config.yaml
n_head: 13
vocab_size: 8192
norm: "rmsnorm"
bias: "none"
weight_decay: 0.24
lr_head: 0.00326
warmup_steps: 273
batch_tokens: 65536
train_tokens: 906800000
Each number is 128 + 24 x the weight over its row's rms, rounded and kept within 0 to 255. Layers, rows and columns count from 0. Numbers have three digits each. The size before them is the row's rms in percent of the matrix's.

# gate: layer 3 MLP gate, 1920x832, rms 0.0275, rows 751-770, columns 416-519
# up: layer 3 MLP up, 1920x832, rms 0.0261, rows 751-770, columns 416-519
# down: layer 3 MLP down (transposed), 1920x832, rms 0.0263, rows 751-770, columns 416-519
gate751 095:114146104130080137168142139142110158127127072121128129139086120131120143177105142145093146105106153147078122112188126147164113105124112157148172126142161115108106131112093106101104080110123099149144136108114124127120136076130111110175132068124140149103151105170174127109109134093103113089096117096136105125113100
up751 098:077118140123109141101142115109116129148061126149102132159121086145102143136143123131137103130088157147147099122140118120108085158091138105161116162097116141124117103174118154109151130096100126135126148131099160114144149159158107079161111103132111133133110154129146140133135173125085082133147114160128160099060107
down751 098:148143130124101105118143138119109112114143105099122150121098106124089117223080139130086122127153148117115162129142135106105091119121138111113152180135131135138139116130161179142136107143132094154123120139192141137147164104117092112112147116175103143150112124158129108131189159142104102133117123119096148081101098
gate752 091:121125155122171171171165105125152126142180122188127098120170118156111078108128114138121137122127156137099163125134176116157130109161110139173141101168131184127137099142093137124128171181106094117181127129126095123151151120108154162093123146163066128134149088103159096176125142118131114101119095124149141100142129
up752 092:133057129102124115152166088130150121108125112109120185121135123114180155110132193110115108086115115091090150146128094131116099158151125154138151135150137125159121140112143138180125128130105163150097141106121147096167061093143165151143133125123127123177166123123119135129144097096149138155150191132128105131094084
down752 094:144119144125141119137111138117105122114114076126139133132120164078080167105159167112149170109180136145087146135123106148107077148141149158139092137098144135129107125149108145104174173133113187081128130132150168179126103139073157123147153150104122119115107131156103183107139113098111096140156133135112122085114136
gate753 101:184151094102145144114102160162157112127131127101112108160143122123104153139116165141098135133146111178143117155077137140143139103110145125153109142163098116128098153134128078164111136136091143119121104114155142102134157125135115106083169134126134081098150138121121137167107151133161130131162100117135118113152130
up753 099:141139123115153098118115127069130163119099157112142132125212134114082095121149083123137169096133136140143132180149105081145127099161103119150131137092143105099169167122129152157122138076141140120077143148108132142124131136113150149124098140126096176139137128142127155128116132126088157158137156133071138123136171
down753 100:153133116144122156109124124116130138154162121139106133090110135120118111167127136136115177083138144089153137120106133131159130147114102113094154128141146138084180179137163126119102120137121175146134111142143094103145132133143104112123140131114147167141094101124120154104129150185142114157144145171135152164150113
gate754 107:129097105096145133119097171159100106118079155176151178143121127169119128135159114164143165121178167117122164100135141149134086145132121166104107115129115094144092079110129157148123141158085162129095092127162130115114123101153112164155115134142094172146093100103130128095139182094110128143110118122084135102113122
up754 105:147120149143179138162119132152163163166090110144120136139143113143126124105126125152134136123095121082090148156148127082153133123131131155128123140126126177149147129100133142119146097106118119100101127136160153166158121130118113147128087140145173135138124146100082116150185106137142100141134127154124164148148173
down754 103:094120117125111107152135170090154137135136082128126150116108081095143116116114132139141117098120126123119170148137124138134140141077129126120078120075114131149091136105115106150092071072121115114120113111106159147111147162144118125136101138144104108143102108145115136112113184111137154105123166087082128144146109
gate755 103:167135106104126114100160147087099107114139161154150122138133081118158136108116137152085101114119110168146110090144135155094121151154157154149159134135110114138150159148159091085146151161136125131092145136138136117114123101127107078140157088133122128151130088124125136138115105129119109150192084114180116112152121
up755 106:129109077122109100164177149130110147125174121106139139122093144122154150065122116116145145144116131074118133086127157172128139135068099174098139126083168146161144141122093123144102143097141128089149123111125153111116127113150133153192120145127126152133135156120122131104086080118111162091114152152145105126117133
down755 102:133141119131096175104104119105167134080144145115120156133132106114157158091150144154142078132149101132140121139158159144161146098142129123168166107117099143152094099138113040125137176062143149095104121163155149165115098091195145123139138148105123077093139141133146090149118130133159089167097113119154133098131149
gate756 102:109126135126140137106182130129135123117145116116124097148125134135133107105080123146127081075119107136153125128071097093159154148145179119117166111152120140172185122141119141120114154153152135155087135134145159108139136074115170143112137124135141058153127138137125111123117117119146128129166099114152165116187140
up756 098:150164110153124090114085133121149105159107108138145096141128082132113112117142161161131119129154118087128114105148178130096108135126120102151141107115127133128133135124151084148088066153095154095121121154110119160094139144115120021078135138142128137148151086133127087157132091131155098134126147136174143095107078
down756 102:143117096142114143122116146108149103128123156120149155140135136130113110130107147171123122058159117108122113117163127088112140151114141152156166128160177111126085141136103159178124121156115139090130127103106074108140154123095122147131162102102142164124156107125132095121126145164071127115129131147108138123174140
gate757 108:169133119144130163118129079140120086138145139129072081122106133106124117100169142105119104112182148107125127088135153117153168144166079141150152130083093172126142112116056144119107130090174137145158133127107164137131147119104108123140168135113105143133124149120110147130139138127104123101108104099169173111150133
up757 093:095141130161138135133119157116135167116132125138128169152106101103157097165151154140152103164140109092129165182096125156126130106150118101122043141141123117214116135146131113186126060117105139098133133128113092099124123149160141135121108108170169128201120142103141132171115153155145101117079156132121149110134113
down757 101:138111133141135162163098087144109131094173129131132133133143133096138147177143160106178173141111132129130113114152129142124165143146129161094122151105136135085166151143121089104148154159162143095145135185098137114143167135112135135124129153087087092165155161135125119118136119125120139120095133122140136105086098
gate758 096:144133166150130138095110149102090159118122075105123085081124127132107129106146139124071104112147143145135131107130121149116174106159129114119149108139107120137102128146126106115101109103167159126096126111151117131136156103140140100118151122106135131161133129108172106138134057136154145113162163106147132116159130
up758 103:152089105105094137122149097139095107113150079137134075079096125129138144162159126103162089120128141084119142154128123087088105085121174140109130118157154153121140124118132107136108085132105096130152142096086102135128121143112159090151082101158123129144105104169168132151151107065124150137108128135145132128144115
down758 102:121117122171130150163085110096154086154106145102128098124148169110121126133085124148109110161145147136153089140195126162119157143132169082096118177136120158097110129138152147168129170125127124088138104128132214065118128116138123108097152127140125075156125154114128155137129143092133128191147138139166084120134084
gate759 101:110132152119107147117091148124137112113095120178104114105139137099094154073174163180146091115099093124134105156170091141146159103150124158130105103115102174123128104129159136116170119151087145075116158116145166122156143109200170136126136112153130177117117101096126132160117165117074134095133128130136141114163106
up759 099:165133142067159122139104139153086097091148115079147130119155146146156116147132153145125126126128135176120190102130140117132077090140138097118105125114113133101144090082200100111136110144172110112146081111125111135107102136173135137141121112123148133135128112115169130184120126120137097182136123140119101104141136
down759 101:131142116126117171142096102135153137151125137142117096147139128077120132103139100102134095117126152122127103162100122154149114145148108073088122104087130127136110138104145156157121158144155147164118153129133152127134131120143137073113115159122125115145114106156113116132132134106093102119131138102122131108131134
gate760 100:106099112167066160111142160153162117105103145178095098120131116126134188111121100143109123121112131158156117113109141153092103125134114125126104136152134119143103084154144108118178146134123147181133109109135106120109084147155149142129138159143104104111109159178101100123109111089063138140119100127105142112100138
up760 096:132118133143131183113117100180133124159113106131158141096115103169120147129158139128119155125114085136107133120143153141098108163135114147117178090114138125083134098107135112137121174136171113135095084135143155147096150130166115141127120099178131102134145171152131099115143128169132144136105105108125095133118122
down760 098:095128094106139054127146144147131154155133104145153135161138171100140119128095140115096142131095115137130117129124127152111095119124165132083161139147145102084086122154113105116090131107132109066168091133139086105149125128095168124099137103138135154090103120101114124118060127104115121141098140084142142134157123
gate761 104:111141101114116150135091135118148122164118113132124139113135169139107116121168141133061139140136141105108176178144143159141114131148149108125112140117167109129142101122162142155091114092112142102139165104115145126074140154148132143164102110121114085129112113119159150114136140122150125143096111090140102113130122
up761 104:127129178120176129127113161146148080098141109134149144163128142131139125095112134122113105153129113114121140145119144121127131114135139152123083136100090164106139094137078088180136130145132126113155125111115117149147143143140101137123144167151099094156145088157128152126104135160120191129096138152117119128070125
down761 105:124128137125110152117122139132095128124151153080174105124111107142127099165083121167115086116159135138156191094075121149090172106127105125128086107134104137105151129123127137120098103152099141132116120079160126159100131142102119125141160119123142179155173082159125142149145120107133130115139141128120170110131082
gate762 102:115161108104118104150129088110145076084188150114132135175114119170136101116123176129118151123190148148136118109175145151128074126081085135122150125107143114129142166130136097091120162121098162112141106178136128120110122143112158107136140146148146198121114138141145125132097186144115112158082147153135163106102134
up762 104:133172119143130147121132131125150117104110133147093165080106101180118148144151115131151113174085139122101159105113131122153140149094103134144106135104111163169122158092173096127164154118130149133153116127113115121082119124145073098115134155123110138138140136132144128090113080152166065143163105065172124118142104
down762 103:151117166143161080141113129146120133119110121119154099128154160149153127144125125171105126148091125118111110171090097144120123136096163138112146117106115119127135109108159141142163139145143116105145096166132071183124151107145120139110107097110131130144116096168140123123142122143100150142091183104120138120159135
gate763 101:124120077057124174102107092149122138137130162089084128144101129151092061081108119129132131153127105136140108136110114141147110106129100182125115120105142142118094144133130147131140140125146117161168091103118119182134133173145077129131146152110138138106110102083135142138151205065096095122105125103136118128098149
up763 099:151153150128136135112092144125118119117096118093146169170162172102158121132132133148152169127105155106157106168113106148132165107163166091122126152162095157113103138149143107160112076176114117111117130088129091106128141123132133125085099111137114111156095112078141125125100101123109135111124129144149142146083145
down763 101:113072166126106121147125125100108120106131133148102100142146123120172099132117126134137088102119123109105149137145150176126132128114166106093136155121137132112134151154134145126158147148148176126152148131083142143133120158150138123118084175113125094161108143135141181140108114089084105142175132171161161156095134
gate764 094:100096163124137168191150129117144151123140055176134090107121083145119129139121096145120087140090125175141120121143136151130141130141166135152086145126105125150152112111168101154145140143132104145118091103109109153125098121108173143143141087080144166127122148177132129111133151123130102107098131110135148114074132
up764 102:180086160082140160155112116156123099083102096123124152166086141139135117137140116116169117116122132162146143102127167158087108137132150164123163135119096150153150123152146141116143102115079123129134131111177131119105103110126114125117129114088113112138140106104129153137110166122134071146136125095107146097122084
down764 101:104143097131122114099168127084199137135123139145132103096143155107144133135173129125134126166148116117120122129148101108097102129091096135106131105095129098180106143099132113110122092112143167155133146116125121059124138144114165071124140156154111087097124087107144131135147133134057127108124135135166157144121081
gate765 098:098147151170168093099154100111149179113148143117120137128125147112133095104129109150138074112161106129154096131104159104185098103138138108106093133155131147157095168156108138121146153117100175127086115106132132126137095155084121113149130092128112129134090161118150158167124104115108126109164181101109089153156157
up765 095:110113115135142104152153083065121158138118141117121123100141140096125129130127118126153143086100127091151115167119119125127102114176139098118101121150103100119136140109115179155121083136153077122117126118140128112126143122159127161139100126158127130159136103102148103137133160133116149088112084114137121092119137
down765 096:135115143118079115171102140144142133123109134140102097127090130120120134130113159118141084101128115140156091167110113099096113125152136144118112119089093106160162125154193144152136158090164114119129130098131130114131159090141176148114142154147140116133157140145157123127132126116079122138122104080147163128162131
gate766 103:161113152140106153148092138124109131138137154141130098140117178160117183070136155155120172152176151141134163129156153183114153092128118138109122164120098084158146129120092104153135165144155090155117169148138148126130189100090144150171086104111080158101148118125135143128142146098133153105138117120119118145124125
up766 099:151131139094132116116093165156136157105092103165147163144107117113118117092110135129111100131150102090123158147129102124065139133089130130153141130114121145151160089115118157109137191095155133080125116144168139146108144150103123127131095129165149121167154111140128121140117137125137127160134112116161189138114132
down766 100:133130119146160123127104167170138158137145111116090107161145118099133102134123164137139131109103127124124096115151141129116123128155124080142123138112090146126101131126118121124115119081140145137100132102143095147130091122088085119118106179122152118099127125103152093139098141132103142167157100108150136123133135
gate767 094:124109121124110139091097113084131151135102173123117159152089143154106158089163138144142088142163161134134130128109148129129133124177156130170096125160118159118160100190178110165121098152123122142133113118156149134112167167102129133142112124142144123107062123115113113098107120115154112084164158124120149115124159
up767 093:089133116124128110093138153082151119151121191116105189110107138111136147148122095125143114140119159143142128103069150113138142128153149129160124121136159109086108143176144130187126116109153126121132107146124148107101140116103144161111100177111152129153106112101105107165150136113152114112153142146157084155124106
down767 093:143181162161156185110145104128140117101138071118104087099114142117137108161114083102164113154159143149150123126102141120102168109091152133114170136115146122135102140094162155164137156148086095112135110100145097099124104113131121110156138107129141101145166125134163098163150119177071145116115145115195139159155099
gate768 101:099218136152119154109120137086114102134088107132071137113117124093138131134144110143130151176163144119153125096121108121132158136111162119158105143104125144129111143131129156113132156120134102113162123117133125137139150115121121154168137136174147124102120082088137135098146173104093143149112166136112146104116161
up768 107:128127119177145136083108131133139140149131128103135121143121158096100124104169146133115150158116137149130078123157107149134134145135117139100176130148083122119130124158158110070131105117174115135122140132160142148084080129110169137087094129074120120102122135136123151149158113186100170131121139184133139141148095
down768 104:162127138081131116133131151068143155138119108120092097146123159100145101164121085131120144119109088134145131129147097144158140108057143121116138142135109132146119130122142124076124121165139106117109141120100127106129106130066161169137115108134171114101166116099116072158095096167125132165141154156142178115120099
gate769 096:159121137100130153114111130073064136140108100134130082119141114150149170151148094121157125140142121141162124111122164127170111066145084127081174099126129148077122106080152125089121127121142141164170138166098114145110159150135136118189154113128103139131122145140122108127114080091098163116123124171179093166134114
up769 093:141136138129164159123120119127095180152158101123143108127072149120146134123136122099145119112155142118139113112142150120132160185113111117112138109128159088143151132158111119144112096116146128114114137105127156136102134115133149141066146128135149078134080120160105139157154117097129158060129120121139130139137102
down769 098:154100142156136112101182088127144111110120108105164138102161131110147097133151128094138150145147113078106113070104173136145134174131127153141099154109091125132149149172059131115097148101093164139098075140125117075134117154140128126152117096143136159102133153114137143126108133115151111170152150108132107141117181
gate770 092:141124158123157118138101076137174101091153112132126140167161098110117175154135153183134147107122098104198126146138152153105105139123143138164129149130100105167119117139082126135136156124123165140147142120126147107133090143114097098136156119124090098147087114071125120142126173099149148107169116150119141156119127
up770 088:158099180087165127145108108192134127142150126103105155141112100142082133140110116108157156133149136110153109132123104147122114147163193065113113123161101091123082144122096146115156132124150137124139126122110149135092140147105099160146144114123147146165102113095090127125149142107154116096126152136113155125091158
down770 094:174100147108127111115154142164104154136127135170118097114095095129138154116021144135114122129102142139110135123134082100127146116155150132069140157154111110127119173125077143096126107118111099114161098117135120091122098129137131156140140095153116120116111127146138104167109090100122142105153149165108130113128129